Each number is 128 + 24 x the weight over its row's rms, rounded and kept within 0 to 255. Layers, rows and columns count from 0. Numbers have three digits each. The size before them is the row's rms in percent of the matrix's.

# layer 6 MLP up, 256x64, rms 0.0929, rows 0-255, columns 0-31
055:118094125153153159108149160154107147137111138142106119139133082123092099158119133153118087159122
093:129126094187127132124116162094118118144155102124141125077136125110158120112135160136094175094186
122:104132124110163124097154105135146190100138143091135133116130123130132124159112136106155081123145
117:110140148144156105117132176089137135128103148150152109126132175127118099125106134107103167149154
085:111152120111148092127154126083104120109097143151136114165086144095157116123097104163116111126119
117:109164127139128106102147072141120144123127136122135137150126104073105112172127137147103109126135
110:112156123155130124125145124081065173096136088147133117117145117129144120092169146136145139103120
075:105126118162146111145145138136096154103166108143115121119101145149098110103139162105110128152076
092:089135120145130115139158093159096167111087119118125134112127177158129142136131133105120114117094
098:157117122122152142148131115114141163083162112125119136164092174135107121157092114106145116154097
107:121115119138120144127146154136109166077102133122124106156150122139109096169129141135158180122178
086:158163131157133142130113141135157149119161103145157141125125071169127128119098141111112108116114
107:167133143126097157132081159112132167124124138103102148155109161144087107130134125117136105119141
086:122080159126106120108191148162153116122136163120149126160148115118106107112117132115189136072105
066:101126177113175150118118120094165159140164092158108137097132123146117102112114190113113100113112
089:136135091150164138124119165135145125122119124164143086104123123131080093148104139133166124122124
106:139097147110134131106093104115112142095130142123142105101162120096166163147131105112139126131156
109:130123158162154164136115116103133097119090134164131135129070087108144118098128109145147117129121
110:148100173105119137111145115111099116099160120099125133100147158114138117155090117135141121105169
080:110136142115170114080138147140120151152141084127109086133112135112147138102133086115130151118154
116:073138101148137111094104132115105127152127156123091128112100129082135124095152116067146134151107
104:108144159149147120077130096117130147123105100141184137137163140137105132162106093110134085141106
106:079150142105124148137172121158135147138090110115157138107103156112134088134121169134167168169087
089:129153133106159111171126140108167112123114061120132124091189133116150097104098140167117138126105
078:108133140156151139152093146122135134096136144163146136127078134072127115082113138140087168114109
111:150101129153125151151124097098138099144115121149162088128087136111155112161092160141135126144091
078:104089117178145109166170171166110159100173126126141138111119133137137107090090139110127114101136
108:090147199113133172130130116147145093125143129133125146070121119115148117125094161114127102112146
113:115126141116157090152110111109134111144131163145109139101144064113107116159105158064119118103162
085:113164148162087107058146169117099128081094142113067167108116124116102127098135104138123123152146
109:133135118143095150124117107145111167100137119125124126148136132110084152164119186163130158141160
091:118144135119115166128115164120092129098116105121119148099146172089162145164092074133139145089169
104:090150121142114108103134166128155102119170083147112159126077102125162147092170137146110151112137
076:157126125108117141137145090077139084107131113138146158140133118138129087155117110113083102171156
097:123187116093144141128093122154134155124125132146069123111147131115092113059153151171116127139127
107:079153160153154107113124149149119111138132118146119091096125157129118109131147067109135138167124
115:128090189144141125151150150136115150106110169141107145113154095175123161154082146171105087118160
089:109159104147149120107109136152101132141131136094117100090095108154134153141116153131106128127154
112:130100155135150161119149125130116116138106108111142161075156129122168130132155097135147154093126
095:100130136138157138108122093106174145141124083117135096112096114127101121118129160156129162140149
115:136151166103149152130103101143146141128091153097096111111103114113092174125110163109075152137125
063:122160136147156135152133141149161151146120152109088135130104153158095100117093139150172130107127
091:156085115126122136117103164145101099153157177138131108136136145116094108120176092104121155086141
119:157126149147119143103174055090124151163117144120128146117104140137078100110109171149099144148134
106:138106130154119151125122117142101142126058153128109117157086149155114145119093145112089133147181
124:110124116163155123131088103124107136145081130140167129171115113108124093096157140138093099116113
114:167165113096112154111130146137126127129153152113120136153092110115106131157091128137151156142144
091:127148113133161133117123139110117142122095188135117126087103156126159119109138102153131144113171
088:098135124140105139124110143123139148137085158077138117180108093116138144167163082141087112143139
096:149141153090128132159084108126133124108129160106122127134159133100144106155088160154154088110168
069:122153111135098162158130131073129131173128125092158084169160069133120092133150173149114142156098
091:113149153137147107097125113134156140106108144148157105090089142144128142119169130105146180165133
084:084065144123118126125133103122168146137101142109125108160134141113190127123107144108134119109122
098:154079198124166104101105146141132156144151120113098098131116108143104168135148086170123125128184
112:075131136139159169114109110105122126122139082114131136165150159131125100140112092119122115120146
111:149151150125141137133104063090087135158165128158111147125102113166137109129103087091134114167152
085:120112087089169162146077123151122125151099121143140110098065119100134133143118116116157129121098
044:159110160145138138102127121170114156164161112118104125140102158155142106157112098144125108121111
091:174135123145102153176128122183128111160112081119113107137128113133089111135122131149075111117136
105:119112116160083176146123122126117128123089096071139156133094127125158124171138180153122142126143
077:104156144102149133149167142089127166106097119178159144154111145153101106088114118101098147139126
105:113174097135120159122125119128081145169137108088088149120128137143122139109097128135110160116124
077:116119123175158123076082129160088128172126114188136115142107100119146122112132114131097111106132
088:112127098123116141164118130133135097127101150093136124172117127101144144155123090140118095117083
090:128098140126123183190127144102144095135124070179123156131123108126126149087123134145119167132139
115:113129165149131130156102119164100116105142085124136191116108148152126170102119136141120146163149
087:129203125110099111129139143150126111163154133112110129113087131114145135140118122150145129089105
100:093141139150096172123109096162111138119136113181098094102092123135092129107165122127126128130154
109:129103084107137111125143138133150100114135103109104110088150137185111086100126125150173113108130
075:115145131165087127112160137142135081097129161116131149173094162147098150166082096134144110142119
107:132139116135137109098104159133169153108133117083145089128085115172104136168121152130120107087186
074:160103124093156127118149107178105112129121100131150114139099150130120122082130134152103121109134
086:109128110136112157127150156091154164145110110150166117145150119100145138142111140094125098113148
112:133146175147126091138140139087142125107113095129139146106116118109146149137155131119150171183092
093:133152161136115093087115155103112172131151114131183107113146092105116075149104124114117119097109
063:137150135139145155123139153085162108094157114087168145112088125128120088179086133093107149120122
111:126103106135073150108169107189140126140139118119118121144107175099079096135139162126164118128157
057:157119110147171105137111109137140106138152112103170146188141147124147115160157100150162118161119
114:169119130118119118163094126114150106132194144138130090130122133109092109142112185133097144082149
076:118133175095166168135120123108099095168095097164139107116093145118147132073125126145114162115132
101:104127113151127092107157142162081138132148143145108114161086124086120100143090145120109166121165
083:110089089163092171102139176145126146145120130092137128098169122105111105116098112149129134137110
091:108120122124135108127160140086119148114164120121126175113096161123135146134124156097147179120084
094:146144116118133114103149155122124151116146145135109159156155143119109128144122109160114133120106
110:143080143139136132106141098108072114144099101167074155122133117150193141122125115104115122105132
118:169145108127119117094156138177130131113171100104126097165138169142122096152156100132141153122107
112:093135126107134203183109151099097175151120119130118092093136085134101102128142117125138092135165
100:085149119141132081086142143128132151159138137094147146158152111080116154139131147110122122131118
083:092145154147121168131113100102162159117137117098073113117108095150140115133095193140123160104148
113:131098106159157135105179145129074128087108115125117120168157169128121085153138111160174112123130
101:124149112131132106128141110123084153096094134150146090153125147161099140105128117087143144101116
097:164092125126159154148121158148112107169114113126133137142102122132111139116120170096133083138154
078:146137128120148122120102145105127160146101106122100086125119159150133130118162131084104094143130
103:088141141139128125155127147121185092130116124134140109124099125169131116126127083143129056134131
123:100173105129144125149103082145119123190118137115093176115101123112115133148135137165132074116129
075:091159097133152140106130166100110139158085145077085124131102115112172117107146116143156114101115
110:156096161134136133144142160127122127087181125174161108084128131109148144108128084139116168135162
086:153141130155099119190094123103130148105123150139088120135099109122122103117106107158129158099090
117:132131176108132125143090122144173139126130090150114100106131135155124092128110119072143155146148
096:098097186123082124138164120102124130103155130139130094122170086119149105170141153163152140136137
106:142124141125143117122170115106129167124147144165163100095117111104121124120091132146093098133135
101:131147118121140097109152113107102092161167141128080142127148121109107167141079102128112172119130
080:122122121156135110136119121081175147123149160137146095104138074113151109122144157119131146117138
066:111074105119148118103165123133141121155087153120126117133147135148104101146177081152165165097146
088:129172163117125101128111153121147153088141137131099128086142136147104140117130140123147099173108
070:149109113164112112114096072159112120157096101099120140151107136104159135154139139119127114130095
096:159112125112142082127170122093138115139120075140136092109148151088095139126152108159145074125132
104:091125137096118163123139171121126093128071143143151127097122122130125101151131081147109109106147
112:111160137105158167086142112151131162095084132140131092114157148121156125149120162138150095106132
117:119113152159112115128101137121151162112162195151099120116119114092090133119107131092092147127132
081:091100137125148130133127123111085157168097109134126112154134150125151126120108152115126153115077
091:105182094132121130172111139132133106192136123131114100144091091125086106130156167122113110156112
086:115116173101169124117133131108149154153136088111159118110110105116122154172075126140175142125120
120:144130123142121141126125138133106166092136135085126067155143145138153146170090177106116148162122
119:115129117109157144136141125154131158147140133117119156137111111109111127156083144118166114052185
093:157141129151120139114112108106097129155116124085106101148157121147107091091118176106108137188105
116:174092150128139148172077124133125098096130095112173115167063140125117128118145113157106115119129
119:097160101118071101117114164163104137146164132101137119179127124114119132142136151136099099119111
109:124144169132129157119150110132129118150145117140147147079095108109125165154087121146133105128077
117:159122114136135122160132118136093167158093071163119131145098145141078133089114131076141134166119
111:096086127161155136129126131142141106129092136123108103126113087134126131121117096102130097164084
096:067120122162141133115133108106130145127071094150120113111103133153137156131119075152177137105134
117:106110097129095093082161164125141151080173118123136085138145151123132143181099119153147147097140
078:091124125088144109142131110131148139138058138101130112137108134128144063119131128131142144159139
097:145119127163164141133099148084111140118097127140111126118126126116143070133109130121086111118145
120:114141102175097133098152154129131121129145113118135100178131113106129146170156117146148112108097
114:115125107135191089127181164112124127123122106141170140101117138118095106110141129150146139096133
094:113147130147114074104141116134150101157137082133120119098116116143164137169092153134167122134077
095:106140121139121163140153134131156119147088101134080148119157113166115127098124122150101094118158
093:139107140148148102131116118140127115095108128172144129134135125133127185092120092156131172133163
116:102114119111157128085162114041180107142115128130131115104159108126148108151107170149133162102136
083:107114151182144147168138145152120150124139124132116116140117104152100126148139140080105163114173
113:134121157121168121121142101133130084146112125139160146151151112118094131142129126122124144098157
099:124126146133125161104094125105131129130123122091109126176112110135092122099131181121115129128088
100:112130114159163142168075127113112095121115176152095093139137107112134117133136142140107121173104
110:136120191184154066097113140099135095132132097149121107136130153125133153142137162100109145132142
103:097144122086167113142146141134157093148090116100111127133088120153151081139120128097133117111142
120:157135129169076144134129109160135112118116104144129133155104172116110123153151139116133121147152
098:146163152144125103135088109086110102141115144121134106147124091103119129114093122113120125179117
108:153141100126100108082140119127161183113154098111106146119150103078152143134132187134141133152145
074:125120131114139168148114138151135172130124146121144110161164143156147097126134116127098137148127
082:148102155163135140109101159114074097121125119096155112152120182127139099127113144100105101124152
112:145182145147129091173097130129120141144134140101127103149139125149175156163100108104096123149146
106:119138157129150157111127116156106161127141159158111131114140124160133135101097159131152128098141
120:136122132126137152147148116098169093110140161110138120128125107143132115162144103087127150168126
107:158111162137131154168158139150104127152118150149131105126126076129160103131123128110080146122157
074:090139132128119192156111132074124131116117121141107133134156130109120095122144117136094091106162
119:129093135132122144138151101122142119084136101129143146123150140171136109157122127135134132098151
100:118108136134155124129097136098108108122126102143130124088124080083099129115106129147110163093118
108:088131161154112121128090134092082165120152128118129136112129134121128111124141137136157194135156
105:149126158146167142133152171116116095104104107160135094102117092156105134105119091143134113131126
111:144159156123183102120155164120138144134117148107128127137139129161097104157120133081116157113125
082:115108158120082117162148138109170158143147160153115139121103078090111129111132154118109119130087
110:136171166110142094120142137144150131110158128103107124105100138144170122078099138111148128089105
111:159131116115130107162099103105110115153127097146147145105123123112124158152131155113130068163109
096:086128083125113140149118114138137109132171094108114110163118112086145136158126156144130086154120
086:101128131161135074109158124139111124138150159094102148109127159124152113133076111143117144150158
067:143127066136120072144145158132120148142108139125094091189110091138144112142157136118096162120100
061:136126132119140129158114178143095133138144101144095104116132098133127090126130133150114160112100
095:144132148117096136134150131126147112143106151132099088160161095152157134132103089120108103139098
111:053132120121124138146133113109158133119146117136128093122109177082123128155139158153099109088165
098:152141120116084110117112125090120144160125114111099127166102095156139177109143109103162117113125
094:096151139100109082094122164081124119138112153099164118151147103102191138101085144157104108159112
093:141129169087131126120095113117155089151122093178151139175145123159128106138141109140132109142094
087:150136157123153134125105140127150117140098122126154169164087158141110113126102150087106115143108
106:152155145142117164107139102099133099166171128111157136134132092137165101134131128128106146173144
104:164133118195122125118125125122185132151164098152158142093098160114102118076142140129159158127133
097:140085163128129151140124130123186104148139140138121126140123139126078153146095096123105159147087
102:146126135103124079112118105090101151162132100125084101139089117116104117122164140111097176125137
126:129129142121144109124105098123133148141115137108091068115151124122110058117096127124095116119159
102:135142161187156135133153159130096149155085104107118138093134130137104131110143136149131172121105
109:080126124117141130173165089125120178109120131149141086082105143114133132088112121154153163163166
102:139132148122145111186141114097103140127109191103115119110092103164123094145112106151130108126148
088:103133129114121124123135123091134151134120110175150089117124151122165123139139161083109126143150
086:111131159136136079096177162136146135088170136109103113121115130129096136115127092113107112145139
126:120133156127127129065152103156135130102108075134164117149164156172096099145148136102156122130131
079:140172133152146151065137090122140144143124147144138167146128148102106128139142110118132127155129
115:154103136085113103141192183137123105113133135158132128100125134113136090096113101131144104137149
116:150118112145122147128096104106157141138159116156157170114098160105099091140105173127146134105144
120:162128135137118146170148117184108093120088135164148114089099143109158113145145115116140114079125
098:134153152158114119142136162148149143144192097168093124111148064106129138126078106107115122097120
105:136114120110108130131169096133151131100116113150163133168103140117107084093096107158126154079140
093:114164110104155137126089097153129120180079145092130069113118138090164099130134134100128132150136
108:085146112168118130105133121142107101159100131148131161108092127077135100105158095100167125139074
095:157106156099089088143135128138122118127145088108142122180118150117093116080153144146107116123049
066:113101104167160169134121126136109128125091138129090086094156107106179107136121121116167119093148
082:116146139130117154172125124091154108167130128120120142120115139140147131139089142186116149102153
128:140142106155136136100144113194151164115122105068125108132120137090137149133113144151129130132154
109:094151102117102134101116126148162158126175146137098155114141121140132151105096131111133113119162
117:132084113120138123182137117182134164141110172127117117186106136120093136107125132140117129155132
075:115125167107138158117125157108135085118125064104134110107122124093104093144134174119107096131171
103:146107138144114151108109107123146117135117127160137116135118173154144088143117159095092148166113
097:128120131140145102076128092174139150136130096094131126133110111123169127183136164113109151147130
115:099091132115082149107153148100140131128121162112118131131138114150123105168116151163119135109103
105:102106177148110137099139129093152154138170138150130143135117091145080167104117144102065113178166
081:132143165137186144118152150110111101158160132095148130120110104136126106099094118105102143137128
094:178160105140156102108141160121121140109175107106134159130121122101122082122153137106167133121131
069:118093135103100134104178121133116131109127159089133165155108115158126145156146071133143109108120
127:114122148121115098141135122100129112128154123143093094119176076116107108165096135166123104110129
072:115094128081105136154098097164094148145134131150117142161154103104112135178162097104169112115119
054:111131147106124157120146175113137084117146123148134164124134181163162113125151115144163138130148
110:155161107142116124128118101114103116145136089123115127158109103145107137135090108074166111131148
103:124142163133152108099108159105137123141115146153080109086132071130131182105069115169103134134128
110:144096138129129106106109121113095132168111114102119097102146087159145142154140152160126134114153
127:138118171152153101123114130129139148101155146166153159113073110111088147137106162129105102145147
084:111130110133109139108174143127165088152132145114136119107119149131108110154089152168156123079161
085:090089149124113090126145137098136097126107146156104162155105175163156118142136152101172137054141
121:141133087124100126138190144149103127134136128127139133130144153102141114160118148108131173105130
082:113105101131127118142100136152108160082122094126125135134089173151171126106112111145138093102186
083:131135145144137104093114121098146137133139091127147136117119095093098137119101128100082125099117
093:111092101127118106138174136149118128110146149137145118135138171115167152143117121113110106107106
107:135140118117126146168102149106158113124079080139148112165117156144112119131098170106093125166110
121:104125114142124091108136160146158150099148138169170152091166105099115078115086133164130130114145
091:142166141074128114131113118137124154160151133118122165131080119127105147148103109105102140167098
105:108164123100138137082104151141103121114131157156129136125124145103141112159122126124129168169140
097:148098125147113161096140129111098102102158114163093146122148080166150145124118102128119129122176
101:125120115104126152134117144109145075084091148088160091133107141139125115162094127158087109137167
090:111127131185147096158137151115096189129114098110148106146082147099141103157131173091133122133073
106:156144152114117086135095104150141100162159121119124131137129170117121115128146124116114141126072
105:118103123197132144153117087119146136123138121137099131113099120131148145141099142077115096090105
081:161138119149115145123149129156075130176142151161124143135133134112072150128136103137130156163152
119:154097109095188101122137097120114164105109161142162114123162157156129129146134127113145136149146
092:117120138110143136148104117132127104135115075126151130105120126077182134124135154142153135112128
103:109123115138113144127136160123101120128098119120100096173107130116131181128120127155124134106149
108:128161128148171119114131131080133147115130133118113120160150082167077138129088167121150105140126
106:102157160125099126104146142089140137107159125156124136097112171121105118139113150133137143143176
096:151120105108101173169100135147147108126149070170111131109150117163127136107077088115143134154139
076:131105122095101109141141133142115129150141111152175078149094122141151149074098174137146097178134
103:185104131145124068148143149109108146152113120140112103117131102146110157157097147137111132099090
101:104093115099106151150101140118123144106121148104135089154145112114134126122059127098136099133172
114:169081120092126115158132128129160138139132140089111119097085181110122116106082144151184118129112
113:135119114099114107183088153115103201164131188142052120119131097122110136114111116127130102136148
125:112145146179134086126118109148128140164153115127093121142116129122112140084093145111119131139150
127:140151106157104116137144179153128178112131107151119098129119157143087143127118144108123153117118
092:115138132136146148137144121120121169125148142144102164155126137063111148103138161149074097134128
115:103132101120133083119148092142137129104114099121136096114141119126148145144141137154163130101158
109:185155161130070131117135145148134132152138125144116088122139137155101122137143126150083132125150
117:147073115149130115112153169134127138067162087144147100081096145083149124137117151088138137125135
116:102122109111184101150150116143105128111099164080159107139122102135121110110097116143118110146124
047:144110135170091134139166144135132162118147148102136126170144143140102159162150107157154149145143
102:122076124143138175106101104120140120140126155164179134099141116092123137150092137169110125126158
090:146120181098129155122156133169104123087130141128123161130136078107069138136103154135131142153077
103:151088190137136120150128115129124136151146147169123100160107185105093112103125126114124135115083
111:132145172135098094149121116104107112139111089103154136103111112117106148128110126163097135154073
115:119106131090137086139113110074108118091125135137154122110108151060167134106107093113179141134120
118:148118150109127149147101123134170143118188134113102093151122088149120118138143150125037156139152
090:153158126166117117099134145143135109140089100075113133105115140181122172140104109104127150139154
104:116098145126124118114146104105113091119088133101112119141156135188095166163128135127120098134105
102:128104140109139108132133169121145118112103133162174124138134177115133108141166120166124138137156
107:118162126128137121140096101100140135127103129123114130157162124126124134168140152176141171126152
117:129102136117149136116136130157133118145163090168144106132116148162104109138138135105110132096164
080:144117114137131107151093110136128098168139098134090137144092151107098151170115136103117148127106
115:117061159104146156171163138123113096150107144153123114117131164165127116125137135127154120134145
107:116157135106098113114185135109121135135151096138110158117123141116123128112102171079143152142161
099:188115162136074095150133135104136177124142097116141158131128146198128139124096142146107111136125
091:169118151111136127161089144159135157112118178066110131164167140136101107116121099143130177134156